python train.py --n_kv_head=7 --activation="geglu" --norm_place="peri" --qk_norm=false --init_std_qkv=0.0369 --beta1=0.95 --warmup_steps=200 --batch_tokens=131072 --train_tokens=739100000
Each number is 500 + 25 x the weight over its row's rms, rounded and kept within 0 to 999. Layers, rows and columns count from 0. Numbers have three digits each. The size before them is the row's rms in percent of the matrix's.

# layer 5 MLP down (transposed), 1472x448, rms 0.0309, rows 595-666, columns 320-383
095:486536533490491486463467483519505466503485489488511530482510500466486515497521475501506495528499466477467457493471482531467480516532489508481503473499488471509485516489480475522475497512515539
091:484547515512543498516515532492463476437505454488509453552507494501500517478506528497446501482510518509535518485487507479493528513456485509491538492503507492498526499503501525456503500467499462
086:486536497467479511510476498485465516562498513505489501496541464463479521465503486511485533502495497472491516466475535483487476502483497499478535508505516563472500528528488529488530435502470526
095:457495438490498478517555507489480484522474446470497506490475499491507473465501489496531489524505540478502504489485481502507468533472510475533518532474496528482476495446533470467511519463532468
099:495454502516517524521517530470469489524512459475510449527517535491530498440500485468484486501507493496531485523514472532502504577473513514526543491518500511487488525508521451477499472552510485
103:540514457478561518541460506532467512499515508476486548516515522482522521505483466501446518496475490526500485514514466506468485506499458511462491515515498443516538464524505509506498470485517494
076:529495480510505502513502510489470513455526438553463489500488523472493522502510496469501477445488515508481535505486541529478483468527491514500441510545453469528504499489502484506528537514455495
101:541526513499545490497477471510499467513508489503478495462491501533467497512472515496483492498501491480473527454474533477484491514482509476505516508461487458526520532499538516501485482514493530
103:485483485522515492461473530473491508470495531530513501487513545512490520483517535483480481524516447508515501495483513491484531508451510486540478483490486493529481460530490483501462440517493478
101:501490446495509488502532526518471507515524549485537466526501495495475537483502508471472489484523518532492491510519513494507491525498505458486538527540502501495472464516497491472461522505534500
107:456515513503458488541500469510502483508476507496578532480526477502513527519489459500515485512466511485503520497527499503497496515477499482519462519512521472495471507524497482476498512501485442
109:513498454529525526510509500496491461546476465488483528510489508515515480489493524516426482480510509529469507523552493486487517502518480558501504502525500464447537487482477471530454505531501539
099:501456519523472489496544486525472527507530500516535455472501504524500506425505545498523523488473475473467477450491500482512472504530499545477482478512538454540494479546564489500478501530519530
098:458508467512499491499499515522463490536488545492468474494497524495536485459512471486512465509489513540525473528532470524472548511516498517517501493497526505508521476511487498476517484479499464
100:557499468493462528541461479501504552515512599496495480516521510550487495505512507518474506507452520476517495468534452479472459535513490513489486513515501469525520528470473500564499481459506453
106:484504454518511530473470477550521491473449486426505482505522503534505532472522500452504497476526526508461491498549495510454461489510531516482505501480551538526514419479516526493483431471498488
110:523507514482461489519501487493492480535506512540532539476516508472519486498514543505502556490462543495468506544454521520533496487493521479520508470535498519472478508510478508544506533508548542
097:516472533489536521528493494497498526457492537507472511524506483498538488472510507466514523510476464510512488501479528522539517487501489533487465506531488497542527473499514499484513508471487508
100:525530488523475508478539501513487525514512490485486511469527534484486536489482523471506527501511479481509518507503569496509469565491465524483511511440530510483529505492504514528501501512567484
099:508547479552490488494500484466470486492517553500503442433489484527482440483506512495484473523499474516562540494523507469515516518491491507536491542481472445510526499494529484467537489508511479
097:560487473496460484496506507476472499489528516544494513472490524480506503511513496569520472526485493477517511486501533496482558505524503520514481482468494490478541470471493488516540444483489436
092:569470510530499491484533466511517506474515475470450532535532540487498485510521494484534513514514555528494506497443455472471515472480496488455521511486481469489465529501568476495512489489488524
098:482523475465519469473503470470501509502519496532481487499499555516457535478468492479511477475466486536507534518490525476507486483464541508497489491533484504513482500518445498530509521497452525
100:523498464479474502510533547512447509516471523519545507493476490493506518514510481457516516516500498532538512470508496498504469546529517481490512497460492554495501449465448499470479461536486513
101:495529518526505506516529503493441470488539469493487550482519471503501490471506517493538456511485455502499490469522479524438492489535514461510537514503511482480502487496528492449531491488484499
103:515478497440505528499527499466526515479526518508519525505495494501513497472552506467478528477485499492520504457542502536528506468500514536509519518468530491475559499495431529508529505543526482
099:515497513553490505470526484524516520468567519520517536476508505541582503482550488468456458466491484496475481497451444536482511518535483476545533478484461506517499494490487503538524506513503490
101:513531499499460497505493484486483513512536529525535484493477500503480561509418497493523501505531505483464490490508458532478525516510507515518465491538516533489486536511471554480511507492474467
095:492522520524548481527519529480487519494533523542460510502485481544512487518528491500475498526513521494498461504499511502488500489549492501475529547482509532542546496499496524469516465485504530
095:532484472472554497497529511456478507470507511493501501507472517521501501493480488444491494517483527527508501491475497500489489504466463499475534494465508477446490494537503478482531481501481542
095:488501522536510452537498537527518537521448524518450490488521491510491487523547530433512502496504510505505548478485556508474504481501540512495474515463517492505501484455478444519506492496515533
099:508487482470502553505507543530508506516499499552536485491497513444481535476494453470505511479510496547530493509505546530535534506489484496492477494509499481481515504495509521505447508498528527
102:469499487501538477513494471452494505519502512497498510468525432495505489501549489491497457509491495550448497510535488558505499489484498495506512524472493517554507474504460479483491551495514489
094:499493557468537465471494467496476484468485518494536506487488509508505464529524511504517547465491527520477537513493498514484482497486512517478481489505494475485486525491489526463450528491512524
104:529479428470532486556468477495519484450507546464458493514480514503476527486533504519489505494459528492468439494529432497484453506477522499511529486487499545489518473461541504499486516507470494
106:520526476513525511501529510498532497506520504503513492527537496549521496482500462542530527511499515504478479472534498486481481513522499501492519518478533549542480559493456517526524482442517508
101:486502506479535500510530478482440488492465526470505509459524488478490459515483520509540490528520485497494491461480479494569485497518572500478478482502535526496502520503514495506592517490515535
100:417499522463501520474494507485468468508473523519510525485477451465514471515472481480517445509487515474487509546507534483493485463511505488516543490518450489498528511528495479509530484481521501
095:490520508455484505495530492496485542560498441523507506449521531498536473530490561495523481517518498464462465478488521533498544489478483437457489454506425476444495513511540513516475457498472509
112:503470525502505500503532499466479500527521496482473523496478570503524509523485528485485492493550515494493505485490498528471542494500505519488513537466487477525465495509462518528484522514478507
111:534522477495450524504513520446516481509502534516489482446431504510489536455545488497478476486489497460508534477483467501499460480515500499483507475526521469480475507526471499486430494495465522
088:505521485484518523509492449471506480471489488533471503520551528454503464479447492489518490487511498498516478533508524465537486477490568492516480544521542471484495539495515513505512470491527505
095:551502466531492505525529503454466529517503525502543492525511500526508502496470478474460480490555490484492482480518567479504488492481498512511482464515499559516479530478515493492531512537476468
096:475514480529502505484524515491513448492513497466532445504510518510517520510444494503528517511485528496498524523529544520490465511504481487547479511461452443533539556490467498503497476532503477
095:536491485503511485527449492496543474560528520507487516508501545439498511510493502497551482491518504509490447476521525502493495463575495509496476528488489498474481521536498492515466507497458518
102:515523527528471486471504541541476497450493494472488519485509496510553504484530464507482504506463484448488554533513510549521499503506540544535493488499479504560539531497466438483494487536533489
100:488454482540514467490496494497491488503493520506490523496512475475503505467473493472498477510431488501453492497500505465498531530504490489517489470532498513466543460474506502500539515438482488
103:477489463467499529505465521504461485534514479481456477470478542536524481498534524514469527504497479496504475515537527524491511528524540514511483482492473512501478456494515471455463483509527503
093:471548526456517497497493521537524489497499501482502487473477494471492477492473516533469502500505531501538523491442502484499505545494531472512517492534484501522480493503484501557502499523492509
100:512548531488537534491494489488522517441495519500438539522495536490569480469478490490468514509481505469494499540534492527514500495482464561515491488492478547480471501497489467455466530509528506
079:525501507472480474515487503496516517499487511507506425525528493505491517476479507506468479512476499499527498481533512466533529500535482491530496507456510543504491508507521536488493477502507475
102:517473509462525478494547534474466562504526469490477462485514472469472547481463514454522502493498486471505503494496481479558549442507481513468484501526467554517527492508498523513491544525510488
102:521489516512466519487493541494515550483518530509472513500533486508510533479476515499470494508477509516511476482457482486533498468514461534463529494545512516472482503500514505493473549519521518
107:517506504529478503500529539515489511509495499491499475534506556534501460506522527470459533477503532490492540465501457456525482514510512483488518520559481500510528507536504488491524491474492522
103:515506478464520460504530475482495519493511500520531505509516502496539508492486507484477518494499498488518518489541516521437517475509528490487515484511494495448512490499509479559459504500470476
093:493465485492448521521454463561464500534497500519528459468528509513533523458506509507514487545497536503505436513517440480513510502469457518518526519512472473514522483513503485487476532516521494
098:517511498449477490509541497504494504466488520528416478501522475512495474534476541474520451521479525483494528467520518497489503532480565512500498486489499485488505492509480565505475501443512536
095:495521474511548498497469496525535501506484492485485486520477540520491483493504508489502523504516524511501454473502518542485503511484509480486481491471536506539467495495501507501525537489518537
102:499508507502471533492497499483458493510482484507496483471480535472541510514472458512483497495506509464447502484542494511505542454507522508519473492568490481524503490489532487552494484482483516
105:477469484551502504566539530530467480514516541477494478443496511518500490511501509516536564511517541491485518502498512456499494514512448508554481486497494517480481532470511518497523472473549476
098:503477481486521522495453484492512528481493466476504497528511509518469465520503505493519491500477480503484521471507505426520509515518487529474512492495514529464521520526482489535540486484489449
096:507480503487498528503513495539488471510505497458508496468559478485480521464456493491534468505537514524528510453497480483524488503532500512537499482482544517554478499487511533541548506463500493
096:529504490503565493498517533527544475473479499501489507505547543502510498508472496442471482544475486508496486470474506490491470523522484503484513434450476521497496496529467491530506532448482523
100:488479488483487531492495501513525460546525463467530486501531506499535465459497528523516478507479552534509494527525530532506511505482510464477522468471502480478506502479472510473548483480553489
098:494505476507484507546482502510475457522503539558522523468506503473488492539446498519563558510503469486468479526544475506496499509511498500515540480446490503566547490495521508488516536511507495
100:463478474543457533481485517505531494519519488510465547530494537498543538529528516520508500528504505453479543547470522546465508491483508530530510517516444525526504522501494475472520500464466534
100:503508473511527517527508511500481475490493532478507526503474489473486545512489476465512536482469502500499490506494528499520482530514494449490512550507514471454475518501518479485496511466547480
110:496552503506512556491481507518506472453483531466502483472497484511535524488523476505526475485491546476478512467449527500490476460528494519512462473534478509454502538466481488456481528491511503
099:521487477425480470526552510537523494474524473482455496483489511529460507505457499442516471499517478505511533509483522503500524458526491535497514511421537480510517493493479531496495479536503495
105:526500479523498479495534528532497532504485477485512494474460549461470536512470499541449489507551512560540484496511483472499552504497486458503510517497498513527501458499502483500475537496493508
098:532526495479526556516508519478483507519477517490473512444478540510482513482493535503475490539492513478518497497482495481510501502517514493487505508496524503485511517487504484528527497479499531
087:478443511470513491495482533502448472488461520530522504493509488478538502505537503496469521510516476530476503471497433495525488491491473501484489480465477489521519486518537510502449502529481447
# layer 5 MLP gate, 1472x448, rms 0.104, rows 596-666, columns 320-383
094:487516514534518450486495514535495501510466527497507498476462521525493506478502452484528479516476472466526450504523485501492490492537501449536476494519494505516493486485484464500518518537508465
083:534461507536529500469482531484537528423503510512489505490480557522517496534506507489523451486483513470496498495530489556517507476522493525485531501502476471506482482479515509487486549490535456
100:514505519489507511495456508470501526499517529512496466484484531503504507543549483517498524530478514527446501536528528505457501500522520518470513525546504472505482526480462498488476512509470484
103:518495469470483485511515511476536478490535478502492526481514499454479474538497479533499517498514497546465459473483520457546456475538472475438428523522508516501500498507498481515517505484528466
103:469503550518473484485527474512517502472508528523553532516474521502479491495490546533494463481513479543550495505461512466564484492505476503523472459474449540465529532495510470476501517516528535
072:535461512501503532500494522512480518429487492500480516501498509484489508513507447497543519481493434486519492494523510488510504481486486523500494537509535539499499497482507503483533499487473464
105:481496479502500471511482499500495501516456495518490469520479494462452507503524497546500497442532536529515471480494527493523513503522515507497488481499514473516511518512468519517483507500512534
099:526487465500510489508477523486495497528492516483486507475527507504549513474520491480494492574500515493495524512505520481463499486466474474492499498496468513518465499516459496508518499543487492
095:526472485493499505496455464490491459486496536462503472517510466531485466516470505484489523482447498479472484508514512416481482510502482540471495517533475497478510468508543458498517512527508484
106:547467477502518456445508517494512495490498424509487459512495531533514515523490534551550479537493446504510485524506530495495502485465494502471495522501502492523508506500486433477473492529492450
111:508527509466504508464560476483483469505495456509522518505513536551533442495452486483502506521479477484483506503504531518473451518518493501505495492512498466508512496506511445516488512490444530
101:474536522436503504486484508488484436497503505498458499506453525531551500484491496508510515513498537483523516527480508489498525517501504494478538487459515530469515522490524488500497548516502525
102:496454476514556441461471481497470503471564489523480479504527486501534495457514505525515538468505473473516531504464465542483486491464526506515541527508496486545484560538537536460482482450560510
104:522501492524504517489481477531517505493445491490431500471539517501544484473456495474495490516481498519496512474474553527469467500497545539526477523499531504493530500501489515495473484498515489
108:516501520485527449468512473497462492458533501480453501496547535509541548506468489462489478510536494555518467494521494527476469525492513516457497470564519473496539540550521505467553541516513503
107:476463496529517547495483499483513525519526498551487483493530513470488505495508497484473506532533513524513511503503558510450523466474498502446528471481476477489485487476461480487542485449504504
099:535467520499532477512514500442516476516461531476484525525470514526536494497492552508503526471494506470496492468495480449482516451531485472523525477515507518484493459486502499539516496514529518
102:503532528480454526507493494481520471465500488502496463500559528516511528462506516481539523489512463506520520499498514483517471537500500535448500493501556512483511522508461549500481514479504484
097:484524498490536486476492499468523447530452499501501516503479492464482493506500511480492532487492469479513464482551487493489522509494543514532528481499507471533465492474497522481503458505485517
095:506471523492521493525482467454506522492472499458506520540493490501518495517521511435469503460530465543496530504473489511511439497518480513506515498506518532474485530577482501511469562553510536
097:514501500512499540526507488515547505512486484521472473531478522514531466512480512472546481487486567520488463491493469497486482507497509475448490473540481480515451480481539513484487476513518479
105:534521510523556510496547485502466499500492477451451450471536513534487522501491496518506522490491489553508483492515525530494471502540519521520485486518506461514515558508504461536490486460497538
106:502543524470527490500500447492467522482527499554465502466489459513523516482488520507511501523535466479515533526486495540540502550499498507510490545498478489532507495465485523492535495470537452
095:477496509472473437481515518492496505429501509508467498479455496472514514498498489501510507501519482500504505496535463493477480477528498474494502479523510471515532498534529455509469456481482482
106:532526513492501507454471548501493499496540544519473503530513498495445450495518455492501512527481530538496529547473523532508533556482497482484522531520492496472487521525475528469486478507535510
099:486485504506492522507531514522500496497482487483502483461493503500534546495510539525529529474477510493496519478497467488516496519508504483508457530465488492476483524466535529489448468457482504
099:521517498496493549492500525503525451487522506452534484531515522504537501481543565490516518543453485504484490536497523536523524484521517475485443520519488508467534479529506447524459501484524529
096:468479466476490499481496512500479513511499480522474477500491525504510493527469473509485473477466507467495503484512520480504533469425509549508486509528541507523474490497508468499452525466487457
095:455487549502528535508547510490497481483453492505461510502514472457507479551471487527495427484448486488494520483449520531517468455468517506477476518511488472537518528474467492483463511445465482
098:491473520520445474528487520519517518495462507489480499500479463503500517526495476482484495504504473530474492487549553472514507526518507536464514506487502474495451533504508480508522476530499523
098:489502508495495504475475508512495514472512518484458504514505513536484518505485509499526529525499496460544495482542515503519532519525520501540494496493509514484498490462500488511518456536547504
104:493481482499474478466523499501552468466518480500469519504491561499520525511496477459457476560488488473523495490510496502509437529437469490467499525532486519538491506540489514499456547481535505
093:552516469510517514487478525495514505505477518437496532547535511499518468504500516514518493523544480491525506475517469490484537480501497503483457432546535531483498510511545511469468412526499504
105:483452485514490487538490492512541521511529511438485541482502526472508523488544503512461504504523493512501500547465506505499447499483516506485524479507453492492492525513504518480469485464469516
108:500449494525502490532466477526516483515501508489522492483520480523482488517445507521451458478514481521472509464507453519504475502513511483548459496453474519549531487479504531498509474484483493
099:513525541493484520474479511501488512521489542510501459510526518532511483472469472493475526466515512535524505481444473491506522530484558515553536522514472529475469535514489481511474484478495528
098:525484496531511504475507496493493509450473515516530514484528539534474459455543516488487518490521499506461490473463454499511500487511492529530510467483515495507484440513541482498510500461514515
090:469507487505515511499516520498478478496483517526508503473499517490490513501489533485498511564517517464467529495518505494446475475513493495456496461488434471507503486505495481478469501501493511
105:502525505463504463492532478507524558496478527534527511517503508554485478514492532563505474536495539503528471517505491511490470493450499501470512523493533520473466503473502489457576514456507552
108:518520529535451538507539489524497493518456516496519479484486513484490488508462554498504492496513489534491470502469519515543514534508493492455492489502502492527477490519541432513487494558533497
089:476516487510506501543491479534526522471475516482461542508506492471542544504517467489485518534538472481490499523474550520524482485481459490478488474454499477482473528501522475466520473544503515
093:450486514503511498529468485506513493500517548501491523517521499538496496459526506507484500482525505488524532544514497469462534481514516458494500514520484464545495531477516506519516491492458457
097:520503466485482541529462482503509544459457526485490517511486507455476514493498476500499453553528488541512466497464508502476487485490513489457508464510526544523447492524524502507466501458506483
094:511484492488471479513495471493503503541469485498496518451426469516510515480497488474496487542502513466483493535524478481533528497513468479518479479497456529527525507507531534487543483513507513
100:485521500484513508516507512450468494530499490530503493498504461528475531498438530502505486489493545536527462493483514520482485550510466482541556505519530509467489524485558516487505484512501500
099:479530509479511527543509479486539513509497524496494518496533517493492500502493492527517501560515511475505527510525492519503532454449507462457499448518520484509522528495465509511511481491519496
094:532480500544518456481485486497498532492506546485523524495522456459481547440491482486569493493466497499478502478482504490470460495448508473471532508502520537492511533529471504538490516508472516
100:504465565509514493538522450441507463513448535492474478495555508523476452480498506516524485489443508535481443489482540480489546544510517487441513565542488508524524488445511491470507469505501494
104:513501510487491480480506464494473559465544508545488528506557463489526506499504456507485469470523434485498483462523524522492504481519530448517492495536507525521520480509486492483527501499521480
079:483439449510513502484513527495475504490489518470477556472485499501514475536496512496513523465514503524493496539451440482499502479460518515450501481547483468515507493531491494510497529475497447
100:521511511463519470484513510519468516462415476516530488543493498476496539475475490513482524477489492469463487514464467483509534454499484471483499483542492521557541480459500513535480527507536474
102:500522508484520495520491531478525524521518527486472467550516480475507511475516514474506488514493548500529501478486481472481489484509476534472533525511512494460488525504501507480495508513523527
112:496540505469500507531480479508528510473491521510519440497540509535472535500536494513465453533549478524526458514484524471515475510504484512502498532469505497493524485496520473475453507486501455
103:495471481507542477506481488522487477467501494513475524503533479523552493502498498471527508508537457437457524503519476476490516500517512475550526495482477493447484465503518551502442526502485521
092:502548514517523481565508526482518479464501552477455501482483503465498476497509479452468492458499480489482497537461520521518487528541468462476479478511520502459497513518503540525547466531497466
099:483458452505487485521496459471474504492506492493473466479494483478463493482494502528504492521483497533513490510528488483498504492475538525492470520494525509496512524521537541459489499453495556
102:557475457525501481491513446500489502516513463506488473481499506510537529503503495469501532455492523545503462511497477519496488471484491443485487518530469503521475479518506518532531517504532453
102:541488521463513503486485504478495508494523503518471556510482519499486540534523519514542522520486469501472491510491570469505539529503503510508529501511483517504470477485505514515484448517475502
104:507435506500534499554480475486493509528492494464526508474516453509509492535504535489524537496523544481497486500488531485516492538517466514512494500490507555435494485490544490493508502517504482
102:528475521509516473485498484531492504539518470511544544547526498463432471496489438488498494573474470529518477453503486488474510471531504478460487493509511526501473502531518523526541488453514520
095:509539476463496506469512469466481511478529473456503529444512519523513517501499536500504487510529464514495508532515547516485509477504533479471480517484495500513483513467527450484510508473517477
098:550486518504468544475482497496473534484458479525504523489439465513498528534504534538520509530520504490533508547532493548514533492515489508549552514540525519485485474494510520490510523521466486
097:477480510506494530479524520469515491463502505475480438502488552502454484495483478488464474498498458503477462536500455514526467493499496527500509491490495474521486479524518490518451537506471504
100:485470502508490535499504521482500560457534482479472502507482490510493502483530449477471469500465548539536515503439519480491515479481474494506484488531531496483458506465501479540502507504544474
096:506484466488512478531498507486500505466495528501509483495521506491501516462474487450511513442526527495493534446485533502508468467484518538480470481497466489524453452498489519515490510484472497
102:515467535465489526523507522491531487476512495524502505504515494511510487468563549521497480465528548538516494497489524461532499513513471468550520463522486503521479516469486514463483525553492523
103:534507521526518502507478451496531521544475529478534544519481474471490499512455524481479447552486484518484480500469535503465468496473483544456524482476522497509516522487536488524511508491514472
108:507520526533531543526491518488475500517516521486494433471472500489517473494457541511511522521478444515498478524530537531498469477506494512478529511527474469502500538493543498545539491445538495
100:422505515457456525493536500478527503452515473485465500512529550482445516530502459501532507535497493525443519471537480535480475473476530505490540497534504508472471532501511489511514550526525468
098:465444495510460504502495515526497563467486474474497504448534490471501513533473477530512541482505521483487505510505517480526512530478510503526516489517483499522476508503464460477522495483518523
085:489478527486486477465497495453494490472519508512496454503487476547506499509497492479496510489511490486458496474517510480485501475538507489516496480536491488491456535497548565499511486482548509
# layer 5 MLP up, 1472x448, rms 0.109, rows 596-666, columns 320-383
092:501502487475494498513491492498521521552519523512492515456523491492531488479512475535514525499504497484438497502529525511498529485525480500498522507482513509539470506512525506522471493518507502
081:498506484537511476488505515502545491459534512509540486505484546513518468532472515524504482479504518553472480533531480491506519491508497464536461511467494457495456500499476481507484533506546482
094:521536502492481501460482506467519499469512519491503492531527505480496479511506544467491499451553473524479505508458520480492516485507453529489505464493506506527558532520485506546491501490464511
101:492477473507433505525510499517476538463497518507505503505516513494457527553467494535525532511505518483449499476523533482485516472495509492441528463534510496487453480529509534538480495482509491
102:481538481516500478457521529521460474496505490518484513502486469519481539533474468499464448501527484494524489486491503514528481482510469465531494478499523521472463542530516500460467492511484508
082:540530502501495480503474506501497524488461475492504492494512507482481489514468498520501531545479470492539500523511514480539479519466519482480476526471474497465503475508498501466445477479472540
098:472484500532504456471487516467453543518545479504507493479567510503503498499476475494541491527554491460505543539521466502493501516541459544472491532518447538458511521497475498530540544468529492
097:494500500533548531542473462504460499515496468527528531496521547519493532571509542517505497513466517501506514480469510505530507484531524463505526495509471495519512498495490538463471529458494497
096:505508551528529528510498504474490495506518478511511529516505510524538487522511498474500489498456503487471499505479520493513544485496532512497498452537508499510505548511550497529517493505487457
117:508488533482561472498469467472509519530517480499523480511476525513501487572476505503463497507534468502503530515497475454456501469504486507493535478498514509527483524510500496530470515505490447
114:480501459459494510498521490514497518540471504549485487513497477523552522516481456518468505507535494455450504504493533490518493482526477477483506481438472453506497529495502534505491522523463450
100:521485536482526504480437475451465490456480452500467553494504431491528557503499498495517472526521526506554514489527482515471534476494497470505425482502501477480531550490521507502532502513399488
100:514508516518471505494479496503552511450511485542514461534520526530496557508488512506511520508501515457449497479526538454533439500471474492503489529534500458480509502496466525509512492492497474
100:452453498497521481467542518517484438517532444512469492488517503480492477479504473502527484473492487507511536481465496498479519490541499485482534494477495461501490511470536521464512483514505522
110:471528444509513520481535439482487509533528517522472515505488529514505503492495484522483503546526492479476493505500518503508512478464497474498516495467499496468535533534483476533507483488484530
108:507515521484513513505474492543472498548523583513488517493497544513486496509507494497474467547499527512515487511501557447494522457496536511467479489484543500487497530482513500511521495469525536
096:497558471484527504473538504521476476520478498509577492476473469473509511479493474509498508490502502463518525509507487491463482506514509488558480491471497498490453522476522506496474524525488493
095:541522503499521494537480489469486519489479470490520511489466441492515481473516498521502492506489509490494509514534478522484504489569472493511481463479488504469480467563463501500544528513479478
101:504440494503506484489508517512480518496482477474483546544502458508520513523491494499506522501498506479505498511475467457467540518511496571500478495513534499506491489542520473502444513492482532
096:469513496529548480499535504549514516509501514465528450540499518493490463466471538439514520471499483481440507486459522506513464473478498466521485524495513523516497515500502458463498544511509507
095:456507501480493482520511538481495500574502501536525471474465515496514491491493511559500510528483490464502521510528506528485470516540519480503495484518493519491518478492481515486499533524472503
099:498481504500507491512544521519518485491463518500494500501491465471510478501579496496474503512512498486499490532500501497513518521529450488490495494481525479483519506502560475472515472536529504
097:471477511518542505503544532494523469505520455476492512500496512499493494506512438548488516538506508475551490512530487523471517469450487552515448546470511481516509465534500486512493517471505478
101:494470479458493504471468483485564489535429544469532490513468520490505543507494491510463534502497511494523494516508518479562486476499480534492462497511524466490511537557476488536452522528502490
105:461492495504470511472527466487461485530539504489468506478513515463496464506503505533487520518508518506530501501467519485461488489522482473532530546486512525490494437505535477543544497508496456
103:494496526477519507482520529452479485500530474554460452513503486434500542492444516513500507494499507463485538456534529463536482512532499512495507455462533468522504509491555523521528483542453492
103:499538467541496468551505499555542493508518514490466472531511551503520515514514512520497466541481490448463509503517540489493519514489518485469448474473538504513507467485535493496541494489534519
099:507458499481479514494510468505503508486450523502531492506542465503495515482481554487529495417495504484500514479501495528494499533452464530496473507542482459482470512502513472542514519498519490
096:503532512539468523514527497542525487518491498522500505494494503493522499516482489487497527459516491472480449469513482496512527497502518494517504540482500498523489538492550494508450498499510528
095:483512499479496532447487458514554444488507480499523478515533473477506494506418498481519516503482495530495512496526474462510499489491503482484530477504470457472526487552526526516527512520478496
103:486443494523487462473499435469461481488501515470488487482486501527510480489518544536526496538515494476480524509542477448461511490542524506516517499485478517489504509493488485500524458458520470
102:512489523514499513530496492505486474496513483523486534511469524512485501495477528529483536483525547426501489443459509501477443493488519521461486518491436500473472502496512491475511480487516524
093:464475500520496495469444528482528490502498450530490497496525523514491509480459476498556476483508502498536483494473529459469495483508495503508499486500474489512473500517500481494508460502499524
102:487453523503498513455525509535493507495482500514567477474517503480506458555452500468520501516533453516521536473471532528488515532503507468539449493487515456500485492519483476488477475473529541
104:479505522521521470492519465482477491514537482497485499450476494460473522453496546512485494516488466492497524508498502512498466520505503516503497512493452512462516470495571478492524514504501474
098:492509506451464524492505488501559507518524478491475538501503473531507507521517493529483511486480509485492512518555520465448534502515468500524523523505486502512455540503515530509470496477454510
100:576473525528488468507510476512541513486564489489513513520533513531469524518546493488491507471554474465520507479530447518506506522503472545487484517506518496502518478498519499456507523536479504
096:498500455530533485483451503507515446484511563519517474530486487465458484480517440485463502493512491497482536492532497535544501533520502526521485551499537507554504486494507477461500534503505495
109:461501490512486522498507511438482471468514525512501503512537466479479516488507490484491436506512450533536493526488501462518528499482486489493465513468512513505508444516519489512460504534482457
118:469470517503497517516423453497525459514504495506481498506540455504488503488492473481518517497487485477469462500500538499508502525479507516479461491479514517507526536481547526454477481507481508
092:540503468516487415499505534504482531553489511493514449489449464543463511508504499521476510533514548525486536497514512523503551491465489477500491506493454536573512507515487501511515521481476492
092:493474483492507543483486517507507484479475490477506494493482521509527499491525543497536516502464488537500490528470459526488517468504494518505492543482515511472557486540472500536516482491556501
096:500485514504516506491504463447502471533500496506463503526497509522460537527551512537490473477507514551508467473478484540537499493491538555516524486489550496501497458476507530446516567506518508
101:460486487504504504495517531498454520486503494494506457476538466520497493489468504485471487531491483507498531498489523490507467537451500495514541463487515520462505478451512503496535488475543487
102:492495488459499494524449503483498466487466492516464517451478499493496478509459539473552531527499492521514478507479477514505505533473480496494479521473511516488508474507520523487536465477466506
098:545502510491465507500507520544526546476526493516475510484477544515477475506516488521516516492520482496513474463463525525500508524480483545483525536477516497521486533471494495488491476510494576
098:537519489524496459517520466532539491488468532511514502509478458465434556454512520487502525503482507505499497473523480493476460507464513441482493509510496518480532494511476521499535531524460507
106:513554479486478496485484526494492529471493476522504484491535491470532464487474510499474484532495507498500536471532472503479433489487525502499478463464519462491509489517522512519492529482506508
107:521467475493495497493521519506483473539481471494514463536490493538479447494507497488495512470525518526557508478509490481480438491500493471473474461477515529483511502486525505561491487538476499
086:496513500556501513500500475509467489492495498490516520505485496492526493527491503508511528504502500482482544506482528491471478494460495479530471454540523474499514488500470503509518508501474477
098:500559474511502524486485459499496507499523525558496514489491494485543477506522520583491498471541517523475496506466522522482477555523485517487488485508555464472455503502519479496547495498501500
097:462500440516512461499485477508491435530483480516488493492486473488491428558504497466525502522537479494481500521552509513478497503490547497483505504473512522559505496465507478507486478473454545
112:462480483451558470517527488491500518512517505534469526472529456498507539495499474492518480513511537548537504499509482494507555490511523476523518485483488476534492469509542518500487512507499422
102:516480554453512530467471476520489464489512471516494510489474524484492506449476451502505479508482476503452469520480483534535526527474456549516499515492496498532502521466516499462531495472545507
098:505535504511530504463544533474554516492531505476480538552503473527487477500481451460519535480500485497510540488478560517501498500485562465547487502498478521513494518483503512491533465466459502
098:516441521498500503462507471504481500536523493485537502505476491506478512452528473523478529493531503490491452512490506507521474484504501505485503472496486474521480486474500485472517477454457492
093:476486548495419470479485533489441513473470497476495484476514486523499509467491516499551505471488522511517549489528482487505543476474502541479476428557511477491533528479479449499506497506501509
099:473469488473500469451479552548530507483478521505498514539511468529526495478505526468532497512515507544566483508518528523507485572522448505493528475468492482492507511514500516482535513457547500
100:485524492461495497479477479512521500489479508527465517561491483518471493535537507494505458471473440535536530513490484538522521499499537517498557512517516501513547498475509512499553534531482473
099:515536529541481476506504543499476493500479515497453520468505467479530509524477545540456481506499490500530497508485477523515547498506498485518506496510501462496474453454516544488497486577502546
094:481525463502495504531499481460518511476491496520504493519488526542514466514531484533474511500485518479478506534506500497459490471476513514452457535467478511448526526516468489487456526552506467
098:509528525498482523533480452511459533484545511508551516497488439511534533484531505506486505471521491485514515500520527483518492494492482493540489544503552514497506486482503479484496522498490514
094:545448497499505491505473529512525532455488525500474499508512516487466499522530527466483526488495480468485507504512483465527478511507479515529430546488530497536508493547524523498484524522457465
095:518513539464498473486499506499537539506480480501471483520514492534501475477487506487513431461503480510510499501475538497471494517440509460494497533503531491478482486508512538468471477505501518
097:474549514464505550532520517475506473466512501525545506485526474525461477451478466517526527549515515502474473489526511449480500515509537479498508495518515462473505504528531502547522506520503468
100:499482481521498442522513495488529497483489457496515521505534497528520475494487517502506444530512500471506515500485477450504508507477480525501464469526518470545493522514482502483495462544488515
110:510546502456535465507521554523459516481496548492521521505524484541539504521509490522520554514517455526513507525495474467532536475481505469544486507483494509512473504492477484514504537481488555
105:501521528547537531471457517486497491471478549485499508505491476483572465493503499535508492516541509538521493463531504493504525518450498498525517463549459510507488533546525510542515493493527509
100:493491533502524518457470494497508481496499555518525476486512487502498502479509530518519502485520486471483476523497462456475470476490526510504460508529507491512507520522497483500509516491515505
099:541471486477492510460525482493547512468514509522523493519496457512556528488486461508523488494525507511486496534507494510514524495511507526518519537490494472534492503479495517465501480499477444
089:484523485500510475490528456540512539521525467467544472530491498540520485496519541502522487471481518501535489525457575494496496492499525520478491516484552526478511512490455503486544534524513468